From a checkpoint of a small transformer trained on Wikipedia: MLP 512 SiLU, 2.71M parameters.
Each number is 50 + 15 x the weight over its row's rms, rounded and kept within 0 to 99. Layers, rows and columns count from 0. The size before them is the row's rms in percent of the matrix's.

# o: layer 4 attention output (transposed), 128x128, rms 0.147, rows 119-127, columns 0-127
# v: layer 4 attention value, 128x128, rms 0.157, rows 120-127, columns 0-127
# up: layer 4 MLP up, 512x128, rms 0.185, rows 0-18, columns 0-127
# down: layer 4 MLP down (transposed), 512x128, rms 0.165, rows 0-17, columns 0-127
o119 097:74 50 31 60 51 35 86 36 45 56 62 73 69 67 78 50 65 78 70 40 57 61 33 45 58 47 62 55 52 50 51 49 53 49 38 57 59 72 54 38 59 49 44 59 25 40 53 60 24 44 67 54 39 61 47 22 31 42 49 41 57 60 35 29 34 57 46 42 46 29 27 43 86 15 45 49 80 47 45 76 62 65 46 63 55 33 62 53 68 54 43 65 41 53 63 29 28 25 57 56 55 67 48 26 51 67 56 43 47 44 47 39 67 50 55 07 53 79 34 30 33 64 38 67 72 41 38 31
v120 091:32 53 52 48 56 70 42 76 49 41 66 63 65 57 45 65 54 39 46 42 48 45 25 43 50 67 57 62 37 49 29 60 39 45 35 49 48 15 44 52 56 16 39 69 14 57 48 85 20 42 51 61 91 33 23 36 45 61 61 40 43 47 67 42 37 53 62 58 46 53 44 50 45 50 26 46 60 46 57 49 65 83 73 66 62 55 51 42 30 74 63 70 61 54 46 28 41 38 73 85 56 48 33 55 34 53 50 63 51 61 49 32 98 70 55 66 37 62 48 43 32 54 51 48 47 72 67 60
o120 104:53 40 71 42 30 58 58 58 67 46 64 30 68 67 41 35 08 49 48 71 54 16 71 36 42 25 60 68 55 35 48 62 47 41 46 60 32 24 60 44 55 55 38 67 57 51 75 55 28 46 58 29 53 23 41 39 47 37 35 56 40 39 61 64 48 64 44 71 69 23 35 64 64 67 57 54 63 66 46 50 39 57 32 40 59 69 47 52 62 33 58 25 43 40 55 75 52 58 63 14 24 35 55 35 64 73 49 70 49 65 53 92 46 56 31 45 65 46 25 47 24 65 44 70 63 52 44 45
v121 101:64 42 56 45 37 35 71 35 33 51 46 55 55 40 26 56 65 63 25 21 44 53 36 28 56 39 59 38 70 55 59 46 41 50 58 99 39 28 46 69 61 72 76 54 63 66 76 55 30 60 63 56 56 52 43 69 23 38 35 29 52 41 57 44 53 35 50 32 35 36 48 56 75 47 54 58 45 66 72 65 24 43 42 64 55 34 39 54 49 56 78 57 36 41 31 49 43 58 40 76 58 91 64 31 68 30 56 60 67 54 66 48 44 75 35 30 35 35 69 64 82 38 43 45 48 35 52 61
o121 116:73 69 52 36 48 58 61 45 38 66 49 50 48 44 77 62 45 37 56 45 47 61 38 45 25 52 44 50 35 70 38 66 72 79 58 32 34 25 57 56 62 80 53 39 57 65 76 24 39 68 47 49 43 38 32 41 51 52 66 48 83 62 37 61 44 54 39 48 37 36 50 43 66 51 23 40 43 77 56 67 38 58 38 97 56 58 40 65 44 44 64 45 35 50 37 53 49 20 43 63 42 23 36 55 36 50 34 77 17 52 19 42 63 58 45 70 55 35 94 54 45 54 49 76 59 52 47 56
v122 096:31 22 46 49 62 88 68 34 70 43 49 24 32 40 41 40 56 51 46 60 46 46 56 09 40 71 28 57 50 51 59 51 75 54 54 43 61 28 49 45 50 47 47 87 70 55 69 62 49 55 67 49 37 57 59 37 75 58 71 53 45 69 50 33 47 52 60 47 47 57 28 31 43 29 39 68 66 33 60 24 72 57 12 49 30 79 62 57 51 53 47 48 55 27 62 59 47 40 35 63 67 54 37 54 84 52 74 49 45 46 32 42 34 63 33 55 50 32 38 46 73 55 88 34 47 61 42 53
o122 107:25 40 42 66 51 69 38 69 41 49 57 33 62 73 34 38 34 51 64 62 77 44 31 45 82 60 46 58 48 47 28 41 80 26 55 66 37 41 41 33 36 59 60 40 65 66 53 69 62 30 73 55 19 54 33 47 73 58 35 56 47 43 50 13 46 62 69 68 49 45 29 28 52 47 71 80 44 18 36 76 35 66 56 51 67 44 60 47 46 35 36 61 20 39 47 63 31 44 37 61 50 24 51 40 61 53 49 40 45 56 55 34 58 50 39 40 47 24 89 37 69 55 61 56 35 43 37 64
v123 099:66 48 26 57 74 65 72 60 37 36 44 54 34 71 28 61 49 42 41 60 42 43 44 41 36 58 44 50 27 40 79 28 54 85 51 78 55 50 39 38 47 49 54 38 75 75 81 44 40 77 35 69 35 57 38 57 35 82 33 54 21 38 62 58 65 47 37 62 32 39 70 52 44 62 43 55 52 48 63 52 35 61 31 59 29 46 49 25 81 64 32 81 23 64 48 54 30 64 47 63 48 28 45 37 36 49 56 62 30 60 28 37 40 47 34 56 62 43 68 66 63 41 66 32 67 40 45 36
o123 110:61 60 33 73 67 62 43 60 55 16 41 64 73 49 74 63 52 29 41 79 72 54 46 37 58 52 38 52 41 43 20 43 68 70 64 52 54 50 25 46 69 35 58 40 70 68 55 54 66 68 58 21 51 61 50 32 52 50 57 76 57 58 29 52 58 41 48 42 51 64 62 34 46 74 51 43 25 69 50 54 33 56 51 81 43 54 54 41 60 63 24 60 30 79 50 38 30 73 42 45 48 48 54 65 31 69 55 62 00 43 30 66 53 90 46 56 50 54 52 75 59 41 61 52 55 39 44 53
v124 105:58 32 44 36 47 59 41 50 45 35 46 47 63 54 34 72 33 52 58 33 51 78 43 94 50 41 66 34 05 44 80 51 42 35 49 61 47 50 59 66 27 59 49 15 49 45 58 43 62 52 63 49 66 38 34 56 63 47 44 72 71 50 69 06 52 59 70 36 38 58 34 65 65 57 62 31 59 54 50 43 71 32 69 26 48 40 64 37 40 51 47 43 50 40 45 58 60 54 23 52 85 58 28 48 68 46 53 51 75 43 18 44 46 44 37 55 58 49 58 52 73 13 46 75 42 46 58 60
o124 119:62 76 86 44 50 49 61 36 42 61 32 52 67 64 69 64 34 40 61 40 68 76 52 48 21 48 72 46 41 72 42 46 74 42 29 46 55 79 44 18 74 38 83 57 36 74 48 35 29 53 49 55 60 57 52 50 65 46 71 30 55 64 43 70 56 34 70 40 67 71 52 49 39 30 62 62 32 60 53 54 45 49 42 54 69 72 52 39 48 39 42 39 83 55 39 75 50 53 34 73 31 45 50 65 87 29 59 61 45 48 74 65 31 44 52 47 66 30 33 49 40 21 54 56 59 50 51 66
v125 103:33 33 26 75 57 45 66 47 50 36 49 60 60 60 35 69 41 69 40 52 65 75 45 49 57 55 48 63 78 57 47 31 67 73 55 23 33 40 51 69 33 63 54 26 22 68 48 56 77 49 34 28 70 37 44 66 48 28 40 46 37 51 47 42 71 47 27 38 65 43 75 47 45 31 53 59 72 10 65 64 45 46 61 29 48 46 61 50 38 24 64 69 32 54 73 26 67 35 46 42 69 36 58 28 77 52 69 32 44 60 43 74 47 67 39 56 51 66 44 49 48 43 50 62 82 55 34 28
o125 114:33 38 73 45 67 55 57 65 59 48 64 29 54 56 69 55 78 72 43 42 45 60 32 37 55 10 44 49 40 61 44 30 31 74 54 54 52 52 56 80 46 34 52 71 50 68 23 55 56 51 66 57 54 59 43 71 66 36 36 09 69 76 30 51 44 49 29 45 43 31 86 50 50 53 53 73 33 40 65 59 37 59 56 75 73 54 55 54 33 34 65 60 49 39 50 62 40 66 64 64 68 65 43 22 48 62 68 70 23 70 44 64 55 55 64 72 39 29 28 57 51 60 48 59 37 76 52 43
v126 106:40 42 31 59 53 39 43 36 73 32 69 39 70 54 57 58 49 42 84 39 69 66 41 52 26 46 54 18 42 63 65 56 57 31 49 88 80 59 48 53 55 56 61 62 64 20 41 28 37 23 42 78 78 59 65 53 57 71 56 40 61 42 31 51 48 42 65 59 48 53 58 36 52 50 62 38 59 57 52 50 36 90 71 42 76 36 52 54 47 45 39 46 19 79 36 46 61 42 50 54 52 42 53 52 37 40 31 51 30 76 62 65 14 45 64 46 48 68 61 26 42 29 37 50 56 51 31 25
o126 117:74 13 68 54 56 32 70 56 51 32 47 43 48 59 46 22 73 49 64 50 43 44 63 78 33 68 68 44 07 64 58 45 26 58 57 53 39 72 44 34 53 69 64 62 37 51 57 44 47 55 38 28 59 66 71 38 49 60 27 58 61 38 45 64 50 45 71 46 41 64 23 36 46 87 55 46 39 78 55 70 42 50 57 49 32 48 45 38 48 39 71 42 33 75 32 50 59 64 36 60 41 59 47 80 64 36 63 24 37 76 62 35 44 32 64 67 21 70 38 49 47 53 28 34 58 65 46 51
v127 109:31 44 08 40 30 55 57 32 37 39 51 50 60 53 45 47 34 51 16 35 64 52 71 63 24 60 60 47 69 42 34 55 33 63 47 50 53 43 54 71 62 61 63 51 49 56 36 34 24 21 21 57 56 55 42 44 36 32 64 60 27 68 72 53 55 61 49 47 60 59 48 54 49 74 60 72 51 51 41 54 46 46 28 44 63 39 46 61 24 44 73 69 40 39 48 50 32 53 54 81 62 28 13 54 88 44 61 40 14 49 38 33 60 39 06 67 52 51 36 54 51 46 51 70 38 59 39 54
o127 120:40 39 45 60 31 53 87 42 39 57 49 34 51 72 30 39 53 57 45 50 43 83 38 45 54 22 36 59 23 53 38 42 64 65 40 36 53 55 65 34 63 58 21 48 42 81 50 45 44 35 51 63 59 64 65 31 56 53 30 33 60 32 50 54 42 51 41 47 37 50 64 49 36 62 26 50 66 38 44 52 40 61 36 57 61 85 43 60 25 56 42 43 42 20 35 47 20 76 49 37 47 67 42 70 67 70 49 79 53 63 61 79 57 54 59 60 39 56 73 28 69 69 71 70 32 41 46 10
up0 097:60 43 59 65 17 56 41 47 46 49 32 46 34 74 54 59 48 46 60 47 48 67 43 46 62 51 41 23 39 54 61 55 69 73 46 64 45 31 46 25 43 40 50 44 46 37 63 41 39 39 73 51 66 53 47 48 58 68 61 56 66 61 68 39 32 39 19 54 54 35 53 52 44 29 34 56 50 29 55 23 58 54 10 74 58 51 21 63 63 49 76 52 53 79 66 27 78 58 48 21 24 99 45 50 60 54 41 56 74 38 51 50 55 40 52 51 30 40 70 71 54 72 73 44 45 53 42 23
down0 101:57 47 39 46 81 37 46 75 42 62 24 51 68 56 67 25 51 74 62 36 42 79 35 40 56 71 16 30 54 52 47 49 68 67 28 53 32 09 50 62 57 23 64 58 67 47 32 44 43 50 57 82 78 66 39 58 71 43 44 45 59 67 82 71 44 62 47 66 58 66 38 52 34 60 71 58 40 54 64 55 85 34 52 44 55 60 49 56 67 61 46 62 60 44 54 43 70 66 41 47 41 46 44 45 33 57 42 72 40 41 14 57 36 40 56 39 34 55 58 67 56 69 77 56 37 35 40 42
up1 111:59 57 71 38 60 47 76 37 58 18 42 48 34 57 72 59 52 66 56 39 34 70 41 44 39 57 44 55 52 56 07 66 64 23 71 21 34 65 64 63 34 60 70 60 67 56 73 42 48 38 65 48 50 58 42 49 65 41 43 56 44 52 68 42 63 53 56 27 47 60 61 41 39 33 61 57 30 61 40 33 55 71 41 61 52 55 50 69 53 84 26 47 20 49 59 68 36 52 48 66 51 58 53 58 13 48 26 31 49 41 38 58 43 41 63 74 47 50 27 65 63 85 16 79 34 48 35 47
down1 106:60 63 37 36 33 55 44 60 23 60 39 34 37 43 44 63 61 64 54 58 74 53 26 39 27 35 30 54 49 42 26 59 73 77 70 60 27 47 53 99 40 41 55 31 41 25 59 42 44 44 54 50 57 35 51 53 67 53 46 48 31 23 40 49 75 44 51 34 63 48 44 25 54 42 78 61 51 68 46 67 57 37 45 41 36 40 71 35 49 57 66 58 65 41 47 48 50 23 80 53 52 52 41 62 42 60 42 64 40 61 53 34 64 35 51 65 33 74 37 70 06 56 50 56 46 52 84 30
up2 088:56 48 33 44 40 68 32 60 35 69 74 50 59 79 32 42 34 35 59 69 72 36 37 36 79 30 36 73 50 71 57 36 66 51 31 62 57 28 59 66 27 35 70 34 33 68 47 45 42 39 54 51 59 66 42 38 38 73 37 70 36 63 17 51 66 38 52 65 68 61 37 43 24 59 50 59 38 25 47 57 36 50 49 42 37 13 64 45 55 39 41 38 47 15 66 61 54 77 39 61 37 49 73 39 41 55 73 25 48 36 70 48 34 47 74 74 63 62 69 32 44 56 53 53 63 64 39 49
down2 082:42 58 38 72 61 41 44 54 45 56 67 55 32 36 67 30 43 42 49 51 49 69 53 56 35 83 38 54 55 36 48 65 62 43 49 49 66 62 43 47 41 52 23 48 68 39 52 28 70 40 52 28 53 38 32 46 43 40 37 46 68 51 50 44 46 38 57 49 65 68 56 41 75 38 78 45 83 36 30 66 30 21 51 60 59 29 55 37 36 94 66 53 88 42 62 56 41 57 42 32 34 51 16 72 44 42 56 81 58 77 40 61 44 42 55 56 45 53 66 29 15 47 44 44 29 50 87 45
up3 096:50 23 63 42 73 55 33 45 70 64 42 68 57 62 43 47 47 67 48 48 48 48 45 46 64 59 73 62 47 36 25 52 65 47 48 55 49 64 56 47 47 15 76 45 38 44 67 43 65 43 31 43 55 29 41 70 61 41 33 67 78 28 54 69 54 39 74 51 37 29 41 22 46 47 64 55 38 17 72 32 70 66 42 75 70 32 65 39 98 45 56 60 34 63 66 80 69 35 45 48 71 56 56 48 54 64 43 45 35 52 43 34 57 50 54 65 42 43 55 69 51 28 57 61 64 47 07 65
down3 098:60 49 56 45 28 60 51 59 38 47 22 53 42 53 29 23 75 45 51 29 26 60 26 48 47 48 29 40 58 53 58 48 35 42 63 52 71 43 56 65 58 57 64 37 82 62 68 60 30 47 77 57 87 32 58 67 36 33 69 08 47 49 33 48 43 25 38 65 68 26 55 35 55 73 55 55 55 53 50 61 33 59 30 25 65 61 49 61 79 40 40 68 46 45 45 77 40 47 49 56 64 41 71 68 58 53 49 29 59 50 70 42 23 37 71 35 54 31 56 67 52 46 44 46 19 41 27 61
up4 108:53 31 38 40 40 65 49 67 41 47 34 67 48 51 34 76 55 14 28 39 32 61 36 66 68 50 43 68 39 32 63 78 27 37 60 47 77 59 47 57 56 74 62 33 40 40 51 48 22 33 59 45 70 43 65 31 52 26 39 64 57 61 29 59 37 49 39 72 57 58 59 63 47 61 59 52 45 22 26 66 47 33 38 55 45 64 99 37 32 47 53 71 32 43 36 38 47 50 60 40 38 63 56 60 41 50 58 52 67 35 58 56 36 59 55 75 44 54 56 76 69 59 77 35 52 69 27 77
down4 105:39 28 49 57 45 56 46 47 65 30 24 65 45 60 28 64 47 39 32 55 23 53 59 40 33 53 45 99 26 55 22 44 31 66 50 50 40 49 49 26 57 64 48 42 55 46 41 20 26 34 24 43 46 25 30 57 51 38 48 66 63 60 60 42 38 27 47 91 56 44 68 50 51 39 50 23 62 57 54 64 60 48 60 65 05 33 65 63 47 49 52 29 49 75 59 74 69 44 43 54 66 27 39 55 43 69 68 66 41 57 44 34 46 35 56 30 47 35 38 52 47 46 50 70 33 54 42 66
up5 084:59 48 73 69 43 32 52 57 55 38 32 68 44 20 07 36 38 46 30 53 57 56 51 53 37 48 54 50 30 40 54 40 66 39 52 72 33 41 50 44 68 60 27 28 65 32 58 19 80 76 62 35 16 69 69 56 52 44 65 32 39 46 38 45 41 35 45 41 54 53 56 55 32 73 59 26 57 58 67 58 62 36 39 32 60 57 31 51 52 62 48 37 44 57 48 22 30 59 56 46 19 32 56 47 42 80 51 46 61 40 19 42 53 40 79 91 44 70 42 26 37 48 44 51 47 54 44 44
down5 082:34 46 54 40 54 52 95 70 46 62 57 87 60 67 70 54 71 43 52 33 51 63 68 74 60 42 62 40 72 45 25 74 40 59 66 49 66 64 32 75 44 23 42 44 52 48 44 55 64 56 41 42 48 59 91 45 44 47 81 45 49 44 15 76 32 63 44 52 67 54 29 50 64 29 42 60 47 30 51 27 43 37 64 29 43 44 52 79 38 30 42 42 43 38 50 71 44 35 38 57 40 57 47 47 53 56 58 32 61 44 62 29 67 77 47 19 69 53 27 59 39 51 48 41 50 73 41 42
up6 103:64 59 47 51 53 50 47 51 61 62 65 56 22 54 46 27 68 65 39 49 39 64 30 53 33 62 60 48 42 43 39 53 52 37 53 69 55 49 85 51 53 55 35 80 63 76 33 44 56 62 84 23 93 27 42 42 80 53 40 67 41 60 46 73 53 51 52 66 67 54 51 64 54 31 53 66 54 58 29 47 29 49 37 46 46 17 62 44 23 39 25 13 36 53 39 27 25 50 52 48 43 37 47 45 36 94 40 37 42 67 45 45 41 81 66 48 58 61 54 37 29 54 48 58 38 39 40 54
down6 098:53 52 69 63 55 63 30 45 71 40 60 34 44 42 37 52 79 61 52 37 44 34 47 59 24 62 28 47 25 53 32 46 48 55 50 40 60 59 65 41 51 56 43 62 63 24 64 69 59 11 50 64 57 58 40 55 41 29 63 39 64 50 60 48 46 41 54 19 57 33 46 61 62 38 50 57 43 36 72 63 46 35 41 37 68 39 70 77 86 52 61 38 37 58 84 60 47 37 46 55 56 69 58 21 62 39 56 82 45 08 66 29 55 63 49 53 68 35 27 51 37 48 88 45 77 56 61 37
up7 096:32 38 62 49 30 65 67 42 79 54 52 40 68 40 47 58 43 37 42 45 23 65 26 50 55 42 57 62 58 13 53 43 58 55 73 48 48 36 54 35 57 65 49 60 53 63 76 47 37 62 25 81 66 72 60 42 54 31 60 34 68 35 41 57 56 26 48 28 41 51 39 60 45 64 63 62 29 36 55 34 61 60 44 49 59 50 41 64 88 58 51 64 54 23 50 53 43 27 43 62 70 62 21 30 51 31 47 23 89 04 40 35 54 75 39 65 47 53 47 73 52 60 44 46 49 40 48 36
down7 092:23 52 47 45 40 45 68 61 57 73 07 38 42 68 61 17 34 44 30 53 58 52 71 55 39 49 59 63 75 52 56 61 51 48 30 57 46 52 45 58 46 64 41 45 48 59 46 50 56 60 37 26 82 53 65 66 50 45 43 55 51 38 50 48 28 14 65 37 50 58 71 38 52 27 48 61 37 75 43 34 50 46 21 65 34 38 52 43 56 56 69 50 59 62 67 65 38 53 59 21 27 80 65 58 52 33 47 38 99 70 36 36 59 49 27 38 51 51 62 32 35 41 66 54 57 49 21 42
up8 098:47 80 29 56 49 85 55 70 77 59 39 40 47 34 56 60 75 54 30 49 54 42 71 59 47 39 43 58 52 35 43 55 46 43 52 47 26 33 36 60 55 47 47 48 40 21 25 44 43 76 64 58 68 71 47 44 70 37 36 53 63 35 34 62 55 66 86 78 41 16 42 41 46 47 58 73 50 98 38 42 58 58 11 42 27 55 47 50 65 42 37 63 46 62 65 34 64 66 39 55 56 61 65 31 53 47 48 71 75 27 60 62 57 28 43 36 61 43 38 61 44 39 46 56 61 44 48 77
down8 095:72 35 24 29 51 33 71 32 63 74 84 80 67 63 60 53 71 62 63 61 55 58 68 60 69 59 26 65 58 35 73 44 42 51 45 48 35 49 39 58 73 32 50 46 48 49 42 80 46 60 46 44 35 61 65 61 57 57 62 21 40 37 36 72 58 53 31 47 60 60 26 56 24 51 53 66 35 59 80 47 56 24 40 59 23 54 31 54 70 51 35 55 49 46 56 48 55 59 18 77 57 27 65 52 58 31 51 42 59 46 38 48 55 55 58 56 25 38 69 65 40 64 79 22 43 41 28 70
up9 100:73 27 72 77 49 32 85 51 69 40 34 40 42 62 47 46 63 18 29 61 45 58 33 47 52 48 46 59 01 39 68 38 67 42 47 50 36 39 44 50 66 80 73 76 68 65 74 60 41 38 41 39 37 39 55 61 42 41 52 68 59 54 51 50 31 48 63 38 49 21 44 57 51 54 80 53 42 68 42 43 50 32 33 54 51 82 61 44 52 16 60 47 46 52 56 63 70 51 59 28 60 62 19 52 55 45 53 42 45 63 42 63 38 49 49 60 76 40 48 50 67 49 40 51 52 37 96 39
down9 106:55 33 76 51 48 47 48 67 36 52 28 30 47 29 51 18 69 60 42 69 28 25 49 44 66 41 42 99 41 37 60 64 65 60 44 42 58 44 48 32 43 41 60 49 26 63 60 64 32 36 46 42 51 51 41 66 45 31 53 50 49 38 47 46 54 60 56 62 38 71 80 56 43 17 79 26 51 53 68 57 64 48 74 95 54 41 40 60 45 57 51 64 62 40 56 44 85 40 36 54 42 66 46 35 36 34 62 45 40 28 47 25 28 71 46 60 44 54 39 48 62 75 55 43 61 37 49 34
up10 104:51 52 62 48 62 46 53 66 48 56 59 37 57 38 66 39 25 76 42 62 73 31 68 29 50 73 54 60 29 55 54 52 33 51 49 98 31 31 35 53 59 40 34 81 53 41 35 52 49 45 66 35 68 52 67 48 30 29 78 68 46 39 45 48 55 58 45 42 48 18 60 51 77 54 46 64 67 38 52 62 45 51 39 65 78 23 65 27 57 58 30 60 31 72 54 62 72 31 27 65 30 11 52 52 47 47 57 45 58 58 78 52 62 69 33 73 55 53 50 49 56 37 21 47 62 62 35 53
down10 111:61 46 42 52 40 54 42 43 50 53 28 59 35 63 22 41 39 43 46 45 58 42 72 53 34 44 83 50 56 38 49 67 58 56 42 38 80 40 57 65 72 35 48 52 30 39 44 52 28 66 51 73 20 16 53 46 55 45 82 42 66 34 64 48 59 26 54 57 45 32 54 53 54 56 46 56 41 49 38 50 63 58 66 42 64 53 45 46 42 28 66 66 18 93 34 29 35 56 73 26 21 50 49 68 57 22 14 48 43 56 36 32 38 50 41 58 39 36 64 69 43 79 44 49 84 50 62 33
up11 096:61 70 38 58 41 41 40 38 74 53 61 52 41 67 56 53 23 80 36 71 40 57 52 49 52 49 30 74 41 53 36 42 55 33 63 23 31 43 49 52 37 54 53 79 65 32 37 83 40 43 45 47 44 69 47 46 34 62 48 54 32 53 57 65 66 59 52 57 67 61 51 57 58 22 55 62 52 44 35 43 49 39 44 56 76 64 64 21 37 66 40 43 52 45 46 60 37 42 50 41 99 61 38 56 48 24 99 45 56 81 24 72 42 57 43 42 23 29 56 59 37 35 46 57 27 71 53 47
down11 102:63 49 40 28 48 43 55 73 59 48 41 51 67 54 36 52 55 43 40 41 44 43 39 58 57 31 28 29 75 76 66 29 80 49 39 33 70 43 42 57 31 48 55 75 57 22 33 54 40 56 36 41 42 42 43 67 46 33 42 78 67 22 53 40 47 49 60 56 67 84 58 58 61 43 56 58 50 31 57 54 55 21 26 60 80 41 29 45 55 58 45 50 60 31 39 44 49 45 38 72 45 43 87 50 44 69 44 35 22 15 46 16 73 71 52 30 57 80 43 59 51 46 42 38 19 54 46 50
up12 063:80 62 38 51 50 48 52 67 69 57 50 28 74 54 46 46 54 48 32 68 43 63 34 50 65 64 54 46 51 38 50 47 19 34 70 42 58 59 70 53 67 65 59 86 80 49 75 44 35 46 50 36 64 71 41 53 44 36 69 70 54 59 50 62 50 68 63 51 42 41 60 75 62 74 61 67 63 41 43 51 14 19 50 72 45 27 48 39 59 46 22 55 20 63 45 64 39 38 49 59 46 52 78 27 70 56 50 69 62 59 47 35 57 39 75 60 43 55 68 58 32 38 58 50 44 56 87 17
down12 062:47 45 74 34 53 70 56 54 67 57 58 87 60 52 55 47 09 63 37 37 28 30 57 60 56 34 32 61 44 46 60 42 65 41 32 49 50 78 51 55 66 27 17 42 75 41 23 49 18 64 42 56 50 35 66 60 48 34 45 34 35 18 49 46 43 62 70 70 57 76 71 23 65 35 52 60 51 63 58 56 52 51 44 48 62 37 42 54 40 64 78 56 74 50 50 43 49 20 49 55 57 24 54 65 45 34 39 45 30 19 72 46 48 45 41 58 68 30 30 63 36 50 53 49 65 68 70 62
up13 104:57 75 58 62 39 30 27 43 73 23 63 64 42 62 60 23 28 53 53 23 55 58 54 63 62 39 53 52 51 63 66 40 37 49 65 32 53 42 33 39 55 73 67 49 45 35 58 36 45 30 63 60 18 38 38 67 65 69 35 70 43 68 81 59 61 55 43 51 49 31 43 66 39 59 52 60 46 63 49 56 53 59 66 38 50 53 30 30 27 51 65 56 76 65 60 58 72 35 45 63 80 59 59 27 20 32 18 41 29 27 19 65 38 63 23 51 47 47 59 21 38 48 70 53 44 36 60 57
down13 099:26 60 52 36 59 80 64 28 32 28 36 34 58 46 49 40 80 56 47 33 41 40 43 75 43 35 53 48 67 66 36 44 54 59 40 71 56 40 51 57 57 45 77 55 44 24 14 42 35 47 36 33 42 46 37 59 37 36 62 60 62 54 22 59 48 84 30 46 35 46 46 53 68 39 84 23 71 16 74 37 45 55 56 40 46 36 70 82 63 54 59 51 49 61 23 50 51 62 55 71 45 64 58 54 73 42 31 59 70 72 43 51 56 27 64 36 34 53 75 64 62 49 43 50 40 59 29 55
up14 097:49 41 56 63 41 47 63 89 63 35 36 52 57 65 38 76 57 32 47 69 60 66 51 53 99 43 26 51 79 31 70 46 60 37 38 47 69 39 66 57 66 46 83 24 89 37 50 33 46 26 55 67 50 27 50 40 78 39 50 39 22 50 45 49 50 68 53 47 41 53 58 60 25 32 70 51 34 30 45 70 25 39 46 38 61 48 57 44 46 50 55 54 47 52 65 40 57 36 41 72 71 39 67 59 36 45 41 25 41 61 76 48 50 55 37 51 44 34 57 39 45 67 60 45 58 70 23 50
down14 096:42 62 45 43 48 47 86 37 82 42 13 75 34 31 63 66 40 25 45 33 30 46 40 27 68 41 65 48 47 55 46 51 48 68 58 29 31 37 67 42 43 54 49 65 61 49 47 65 76 39 68 32 52 57 57 58 69 56 41 67 59 44 46 44 61 44 40 58 36 54 36 64 40 66 57 51 41 62 42 52 70 53 47 38 25 07 45 30 15 51 40 60 50 51 70 56 38 62 44 01 50 51 39 42 48 63 48 65 49 53 63 30 46 38 27 40 41 44 27 61 80 51 30 60 13 49 48 57
up15 108:36 54 40 25 40 66 34 72 66 53 51 52 44 73 43 55 33 62 56 57 64 53 41 76 30 69 42 66 43 57 41 60 56 57 53 54 57 58 77 36 63 31 70 58 21 59 48 48 67 51 47 65 60 72 46 36 40 78 35 47 37 41 48 49 45 25 51 43 65 41 63 56 25 22 48 10 71 54 62 35 58 26 72 47 68 52 50 47 72 32 49 44 39 61 62 44 64 32 44 52 79 68 39 64 40 52 33 14 48 42 39 67 36 39 51 12 47 74 55 53 37 19 35 38 80 69 42 40
down15 098:38 49 52 43 30 41 37 35 59 59 68 27 67 15 35 40 62 37 56 57 84 59 26 22 72 27 32 74 38 38 51 69 36 52 24 50 79 51 54 27 43 62 33 60 83 48 51 31 45 40 59 30 51 38 49 47 46 38 38 35 47 68 76 54 68 48 32 41 48 60 43 62 82 41 45 33 43 59 70 66 46 37 35 80 62 49 58 44 28 57 44 45 69 37 62 19 34 17 28 53 41 38 29 46 46 32 24 61 37 69 49 47 42 52 39 65 40 31 45 58 44 61 51 64 40 49 59 57
up16 120:60 69 68 55 47 46 60 42 73 64 57 39 36 51 57 49 66 43 49 61 58 62 36 83 53 24 33 24 41 63 37 46 65 60 49 56 56 37 57 50 43 55 19 73 38 39 19 52 53 39 78 60 51 50 51 42 61 62 49 63 57 56 47 62 77 27 39 57 39 48 46 97 57 46 33 80 57 44 28 40 42 57 40 55 53 57 56 00 30 52 69 45 68 90 28 60 48 55 24 39 40 10 55 33 41 50 64 46 39 37 59 46 57 47 45 50 43 56 63 51 29 61 77 46 43 47 49 40
down16 122:63 46 48 51 46 72 52 71 46 19 53 42 63 32 46 51 59 66 91 55 68 86 47 66 29 49 39 55 27 53 28 37 44 61 27 68 66 43 42 36 50 55 38 46 56 68 57 63 34 53 73 49 38 30 14 52 45 24 33 52 57 46 46 40 42 51 44 23 44 49 62 16 49 60 43 54 54 66 58 58 56 33 75 76 59 55 32 65 24 54 13 44 77 49 31 46 62 46 60 31 72 45 30 60 25 41 54 45 55 57 53 72 32 62 54 61 38 37 39 34 56 36 34 46 31 63 69 68
up17 099:37 73 65 48 38 24 44 35 42 47 18 54 49 59 35 50 59 76 39 42 71 62 36 52 51 45 15 50 61 64 66 60 45 50 40 64 61 48 71 46 63 34 67 50 45 41 36 41 74 52 37 58 14 60 30 35 59 43 41 57 33 59 36 81 11 47 47 63 29 42 49 72 47 64 47 53 48 37 68 61 44 58 34 37 55 40 48 21 54 55 34 40 53 80 61 62 34 60 14 66 47 47 40 57 25 24 31 83 35 49 34 43 53 45 65 53 48 50 25 65 86 37 49 55 56 60 53 31
down17 096:61 63 42 59 45 44 61 58 89 36 61 71 44 45 49 35 60 72 22 57 58 74 61 60 54 44 81 46 44 30 30 68 22 40 55 55 42 69 53 40 34 48 48 40 47 48 42 33 47 50 45 42 51 48 75 43 50 40 57 55 31 54 58 55 70 47 67 70 73 61 33 71 65 58 47 40 60 30 66 31 52 93 40 73 84 50 50 21 56 57 64 48 24 39 34 45 63 68 40 52 96 69 63 49 68 23 29 34 54 45 53 63 39 76 55 34 28 48 63 53 42 30 61 53 54 43 53 50
up18 123:53 29 39 37 20 54 56 62 61 74 65 58 44 64 55 28 43 55 42 53 17 27 55 58 57 33 38 68 47 47 11 73 36 50 72 55 62 59 48 45 50 42 26 69 71 51 51 56 62 62 50 34 63 84 60 61 76 43 53 64 77 42 40 39 64 45 56 24 54 22 65 37 50 66 57 62 61 24 69 76 76 47 57 70 46 49 32 49 69 44 38 54 39 68 33 46 75 49 39 35 33 50 38 38 45 44 52 52 55 33 36 58 72 21 48 46 61 55 65 41 33 63 89 54 76 51 36 45